config = dict(
    tie_word_embeddings=True,
    init_std_down=0.0,
    beta1=0.9,
    warmup_steps=217,
    train_tokens=107400000,
)
Each number is 128 + 24 x the weight over its row's rms, rounded and kept within 0 to 255. Layers, rows and columns count from 0. Numbers have three digits each. The size before them is the row's rms in percent of the matrix's.

# layer 8 attention query, 128x128, rms 0.0723, rows 15-31,46-63, columns 0-63
090:136149131123138140132150106109102122141091140090143112162154128125149123107129110120108095131114143180116091137132143120109106148153108163121132116120153198150118099168121106169113112166172101
129:081157126122111143142116118132125091122167094096132100115104139114098096139095139153116133135150149118109152111183145155121160123121110153174142119110119133133136148102110162135101097105143158
083:132136085100122119115103107176154092078107098145131078133105149142093118126158119118154149139164128073152139101084083149156112111080127154129143129135146116098108145129148131156160115134089116
113:134173108160132173112119114099148111093124130116112087178090118155150113123152118114115125147144140151137115089133131128118155132117138116153109092124160144158116122128134162174162116144128165
092:095121129161141169158145127104104164146163139124146139129129105121158139135118136138139122151123146174121134114174141108098134103129112140125122108136150170133127137198125122138121144129189146
101:155120115127140104136105134141131162172135131156167151118148110104112156125143094113148111146110119149148095144106113129118087117125131172118080184117170113110137101182128122148107131158074083
099:124102133122161113118134150137136172170130168124182153102162132087130163125121113118114106154125114165126111150138124108106118134140114165115127159100164140104142109194134103116106131145116118
103:125162140159113114128139134119134135116089087115111120152123187115154140129126154139126108083139124113109164108133096146097106147151117115154185093131107141150102119104080138138144136129120181
105:124101148133152128136108112104100121115127163172130143132147073152123121093141097098145166149081152181126138131097142141144109146107173095128080121147129090111101108105128089127169164132133084
091:125174088132117149125132167113164098115112104076105080151106145125097109116203120104110149128156128133141139108152151086139121110108102144137127129072167138136129132120132150151144099149128128
117:137161105166118161113148114103130086101088121115080118179082154160145109129152135117139127111101127147127131132157118099161154119109120126124115105120161147130123149118138149154165097140150154
081:117091172109119085164156119130132172128116117122138151089167132096109127114100142143167132103137113098105152133159110149129123141122127095156176110115088096133133109100127138084119164099091141
094:118087137121127130137150154157091114188208126137141134085136097147139095149118132154143143155156084091097157149125172138129146135128087136131150140127146123089132171120131119122104119105139127
099:163158129101108158121118133180143178097086104145108077116125161146121108122116136142109127119150128115158153111146109116126096122134123129146122101154097136139106134125138162132154101141133186
104:110136152143109106141145141122160164094070105100123138157132168116146122123117144122106083110131099111114115131178079099116107122128116120150164095127113144126103140147114157114147099107152192
097:135079146118113119156111148117124146123116142143140145097151137108120129116108136117154128118118133118135131124100100127103118128159154097132136125173091094110113091121117142098118174126142095
079:135085162086112146142124138117113158150141167153127174128143072142134117149132119116136165140114137125115125124112138142091110139093135122143093131186135125127116139154090136099131192157127119
097:115159103137139114147139084127089118149122118101144126149111110118145156134123098148150136112130101148132144093107104122099200098153110131149118135124144147145131135141149132176124123126089168
083:164141157117142146161154138089121140138115132117128134132143122120158137131148067124125113159147156162126142136103146127093083096167138136121091127138173114177125045143140107156098122141130078
106:081144111113130144200119084188114100107147126118127120126145112064095098133112121133128135112131146115139134141155136153124162100137101153161165132096137126122147139108119138114100077139120114
101:123138114078108099141118124133131086091122126100130112126098134097131167121160085121135129130183085115165147105092115125139118102132115152145147149088165138134162114134145136173110140158099127
089:131187113135114180121129102103111106126111134107094126156105106126143146121156102116119147153151117155136132103108148138106136121100136116132119125123167112127125118130145121211146174125106146
094:094108156161150154158133128116138157129146127172136141105186141134146115152108165165143113146097183156106123127176114114120129117148126119132108076119127131101115128159127131110140151131196120
110:138109122144133096137125137131118162150160164139163163120113124112121159127140112129132099166144117145158128125124134132139097122144130155114132168115160120089121084162114124143136130140123074
079:122112126144144105131172142147135157165154140178162158164135123107104145120119141122123099152142102144118105120137112110114140132155125121124151136104188120098119107218128115108125120109102079
085:128168120122124125155138106148124132103073077102116104154099149108171152117136122130113118114131122126135152117126122123108171108169115108146117120117118153203147137095118137160096125137099182
097:131131139116131129124125140106104129089167156166126136129102078146145132126145120123164158147124181167121164118097130093116099159114143116173087104146154097099125079127134101105152175115129107
094:122164109118094129129124140067126127110092104081120107129113130149136149113176102120123136169151129179144137108113166114128105131078123158134129129121199127154117129123145150166122162138103117
095:124170099149108146133159113066099121104094158100089118154112125133158148100142111101114098149113107166130146111123168075133154105108123130146111138149177139132107143099164147185148137116128157
082:115108139163123130112121131152138146122163113155125125119163148134071091118110141155146144105107127078110103160168088136139113151121153126139152116108106133116126164126110149118134142116090144
088:112077135145131166137148125181153122191166149141118133099150101193139083123086150130133122117130110091141122130136124154151160145105118169132132096104138171106123174107111115085153093111130137
101:161151143124112161156130116172123143133080098124127103118135119097155130139110087138115128135139147128135115123090123143118140075171113124124129136147062160179131103152124156155105098125133163
102:133132149170090134146147159114130146117107094102129120126167153109134101148088134140129100098107102124117127115169076138121131108159137148145163115139117150127123135135130157128107132101154169
082:155112141120144156132132151155119121117162127152124137107120121101135103150093150145142110085119150086114127136143101160125126128148099102127127112126063140118097083132092153123109094138147133
095:145140163133127146101122123126131138154168159148132173108148098139141125154076122111143170141102147117075124129140109176100115142124110101146068110142096155148154121125107145086086148125115125
# layer 8 attention key, 64x128, rms 0.0673, rows 14-31, columns 0-63
090:141110142127102117132134112139125136135121115139090138154121106133139121160150126141244173147138101125127155094117100127150151100122112114171134116138131112144139136106126165148145118153098114
091:126163157172141177169150143092119137147140138107164128141161151133146136137142093139143126123140119194136120108143126149119095130127105106122073126143127140145135105178175122157117125186119139
105:114135145142137126198156153175137110145165103127083098114143128166101125131131117133231168134137101074136142117122138151136124101136118159139151089142154113134125155103126129138118118098142096
103:129114086128111084124113109122126126096119078089127105108180114086128154115126129128093087113174080112144122120111135121136102103152134126130186129126159153136081121104128142148138135109142095
094:124146170122130124120135121113124130118133107131082103118118105140131136149141122113254150158138100135139166072129152114140107100120121121111118122143142106135133129110152154168134154132111112
099:105126128089154157188151189136103114142129156141112164121107106156116119162148124131200139150137160150141130093119155137135122131128143117120072145127144097120158114139149131118153126168157101
098:118122099147112125110109122113104163124176159112182136117144147118095134138147105145005123115144128137118102160108124122118149129134149150114115129100123128157114124148135100140115129173136122
091:125107111134101147108111124148111160132133160131157147130163167082128133115142136137051126104147166169108108156117138132121157115130133150134094164105134106165151131166134090122098112172103165
092:133160163106097114143118139148136112109088127113094101138098135157118129127131135128248118117132095117139137081120098137161108128104105099153131119129127147149134126141133170133100108098099133
092:141149120139142096100120129104135147125116156125155157121152130148148152142164115133011124119068177171114123146138110104113149150113143082134132137141134101106132081076129108148154145141150135
096:130147158118093126145140131105141143129127089115120089122146123122123151098140119112213104164157097125153163080133117097107074096127141149108142114114147119144150128127156178151126149133131128
097:144153140153139129156137133093128128113091150096088121138110103109136141110140134121246116117143086133137150098127112101144110114102133145111114119148136112128150134137129161130127152118124113
080:145128149135108104112115184147127165149122145131143151131142140137081133118116147133063129091106160095117141143147126121116092150132138123153158155136103142109090135081120104106134115110081154
097:118088081139137130147120074162135131158166139188151176127128127109134140105124147141150165138132150105120137149115153136119151134140125159140170125105118109130131143118078137126101099115159073
098:165133162105143142127145132150158114136155119123110080145094112141140149146094104137205095147128083093154118100124092143142106120168120115145139140107106142113092115153130177135092088068122118
107:110104183126137116148151159135107119138120128103081113118112128132107126140106125152195061119146113111146147115154107127139121120141114133143133141078104158133103092122143161124126131158115153
089:147137142117147119115122118144136094108129127125127126132145121130139123139117133115002116086111150116142120137122116125167131121147103101113116116167099151126103115125122110112107121125139120
093:127114137097156126134081133110108123163159139125162180159133090130133140143111091135060166150094153133098109140123126134099147173124113125125113113182135153130121077111137179118128110107117142
# layer 8 attention value, 64x128, rms 0.0552, rows 0-15, columns 0-63
099:139105108102078123141140096110126142114120113111145130147119139124209156115100133105116135118137130142101098138138129111120092115140084140151123131183086179113130180117105122147105176109144114
113:130128106126121149143164155144114162127132143115136122161119116123145124129144146057139111087125152102159103148142115117119150147155106134141159105161128138138114132148153117140122132119117132
103:119116108154144140140161124128077151172139131115127146140088130126178097130103161100125119117132108128095074163136157131122099160106136110110136099113119145121145135110067143104117154093091129
109:095142091069140165133176135189115101121158157140133102112116072129145148123122137128139136149142151162123070171147156120165143138094105117100123108108107109101131118130117139126143112125132131
106:164113085164116131136107123107148111038138152122109119130119133123093145147103106147144136143110110138098164115121114145142140077141186144140106170115121118139141159109106139141135124158150118
094:167114156126157131149122097090133140133135122121128113106131124079110099128134067138126134148123144123148116120115116238138094113152169127083113123087132147107129111088143133166133077170174125
095:058124126114152098099135111137077138138133125111124132175116129159153166133105118133143129100154137117115102138125168082151164148076108132145149127220138135130154150123153132119115170089088110
113:121123151121154115124127107193168129078155122149120112071110166160105127120105176156121132133129128106156134091151133138151112146116122148124139147120177126063131140124139154122121085100127140
107:094122106113131132095146151200150109114161192152162114121110090167130174129080136119129152129110123134103152132143146111130190169094120120153154112121099145102104144142139129095130107129109146
114:138117149123177164135174150085084153119128108113120143138139071144168152144128101132129111141139175136084122170132153090125101125092097074105118080163129116131125128096159110138129161150139112
094:133098148131168154117118139154155092114174165156110104105117101174123112124115166152147123106115134105126110118147099111165145139105141097094133116080130117114101131092147123102148081092138137
095:113134146091153169130111101184168098131154138143100109133104106130084085121133151129113130121110155111116120132112079184140125136124150108095123144097148166105132115130151117094150070118155119
085:119091162104164089094141121206195133147165155150128111115145156129103080093117181130104129108104142115151130107146110164147125157136123156100132098091141143119124108118141106114120061116107156
101:086143111144091108098140159152131161113125136120154111094155136146126174110118136123127135152144135156157156085140133074153152116159098145138154179123125128114112112122179141096119122113106148
089:125129139097143151157133148166138130140167151137118102100143093112061087118147118124131106108133148116160130134130079153160160126133145112129121099058100143100111141152128088118177063098106119
100:126130122150170106133117118146140141172151138160123098120110124124049098144128143101147111104103158115147138125106097149162164164109158156121142134121136112124132115140135141154156047136146141
# layer 8 attention output (transposed), 128x128, rms 0.133, rows 0-15,32-46, columns 0-63
091:136110150139165140138158107131153145107112126137117123128141139148125108176138104140254089112108118134163149094082130111124138145134123116132116173144144098133138103180121135103132121127162109
103:131150104130154096130095120131126064175143119133135117130173103128053093140128120102153206141124128104108146077149125137118113154143148174110125144117137124135125157126125149113122083126115149
099:127113108147107119098175168125111172085106116140143097134133131132120151116128156112154062141135100142160099127100083102153149127113146150132114157133178117127131111174143132127134108148122112
096:127103169150126110120140140100118108171122112133092128127163143094101113132124150155139128064126059091112141128132077134132128109165122120124177176126161153139146143114111119107101099133118130
099:138108138108119170109125097149145164233139156133160090124132124172181112128097107115066123143100172135137090152117126117119102126133122116097105158129140152147102098155124116096124139144116139
082:109124132134120123096140139155132145166141137130128153124139130145120156099121128154172129133114118123115127126115126084123209154117146118142135125138104119155134102165142061119164141125126144
088:156141128144096105169121126122099097088113102113120104121128142136097089173152141128106096138133159137139143118140095130141079133183141124115081135071153131119112119121118144143132113137184124
107:149133134127099148118119116097138143164111159130138159154115120157129147105135113130029105136124148170129107178108140122137124123144131093134097143182060162178116095129115123133132152128150132
100:136167123128119163147152115101140102137100104131078099176130167101127112124129147118180104114148125103111110111135118169125060107144113145140083119145125164117122156116085151148092111108162143
113:127104164146086090152133121147089103169155096118150102082170139137091116134148123144186167130108071080136141107108131130122153145180146132170141153092151144112127141127112099130126100143098118
088:135129144137114149102125123124113156182167121126178103128126141137120148138121133123023111137137100136124116162113133151126139146136137142140072170141119154132115125166122107148104118131128166
094:100099134175095106105102147114137180181129146132148192125106103115111147099098097126175138171144093145110110147128150112114159110115123155115138123148103118169141149153130131132110136090102155
067:117139146137139121157100165093136146128100144138097191120090106107105171102131108123190140134119111150113138135103126130124123115119127161140118094177091126126118133134107131123129148079191150
107:145150148102132124184096115103130093120122106109082141157123145134118131138130152120105122090114164124116153127112137168133049122120107124147092107155108123148136134088085164151122154095152134
085:097116146165117124112121154107119090176135154137105150149112111095142134117107127121047177115135067122094129137169120136113152148090125131121146130129140115146138150125139122136078133108110158
096:134167115112130137133133136128117086116132137122122167177142122115134126106137147119017166143109158131100131140167168156108126110116113121106161097102107159164119103103127115119115136113101137
109:139114144135183132162134128169161098129135157150085165117163107133096094139132099149220136113091129088140148132121089145142170111135105129103164131117133129124114114148149111085128073126129109
120:153136123108135076152122133096120086115156112095131150128165130087064114156117146138133136141128129107115157133130104124135092126141124131107107156117132165140130137144095159101112124130121124
099:144114116111119102144133140130143112065120107120114135143164116115087118134117118122134107117101095119133159137114074122158132076146111145124121169139140113124105128160147123099119077126128129
117:150105134136084075148106126092131159152146109128095152138176159080087121111125144117154106099108086123101142119111108104116077138146147130148149140137162142190137147132089156113103125116117131
101:109108132107129147088116123159138141214118149159139117135123132159194121117112124103041133139155137129149096133122118150146132130130093124124144129102143139132113116144136095105115143136104147
094:094119124132094109098132105168099133126107104164132144159119136144171152138144164122135114139134126133135121120148124076116166113139141099166121122157114082142134123165121085105142183080102142
087:163121120160098134142141140132156106130132151106113139108110102129090084158107131145085113146108131129124121144151105142147148169136131168083112138081136146130128114127140132138129064155149146
118:163150143144103132124119138061113157164119133122164148135134120145138154111147113129053100150106119179130118137114152092116095169141164094123090146172079120195134093131124125152135162144164138
105:149150131146114141162148126053107170158117094122070098116155153106118136107139123113193092134156109149117133096106145128112048151144159126151110123156141149144139138119096170161116126128152134
114:098107127134096113135092096207171094126152126156134123128135145115084090098132134124125127088102117092125099115139125142145166151137147171151141137088155141120118143137147121117133096133103127
103:137127126134091121116112120090090175150137104127173129128148143108133155135146148102033092140139090158127129129109137123124089166159147136165076174151137127153130122159111142146103155128132160
111:121131128144072099113122125087105178132110100107146125117154125117143160132138134114181113152141090148138133105117159062101093140139151125162124154141125098170140144141096134150120172111112159
103:138155148130110114164129143055075164128112116109127149108137129110138174145152125120220116130115122156136150106109141080090077136133156108135109137173114114154141119128099137152135157112178133
095:143148150127163149175124147104130119174145129104091148133126128128109129116123138135141132080118162131098112126132136175120098170093133106086116101159109126136151128092118156154132131153145110
100:113117127133098102111132125063088145130121115101130123151132148101153161109124153094103112121131085146128138114128150100100089174128150116153122147137169102158136137129078149149095188133139144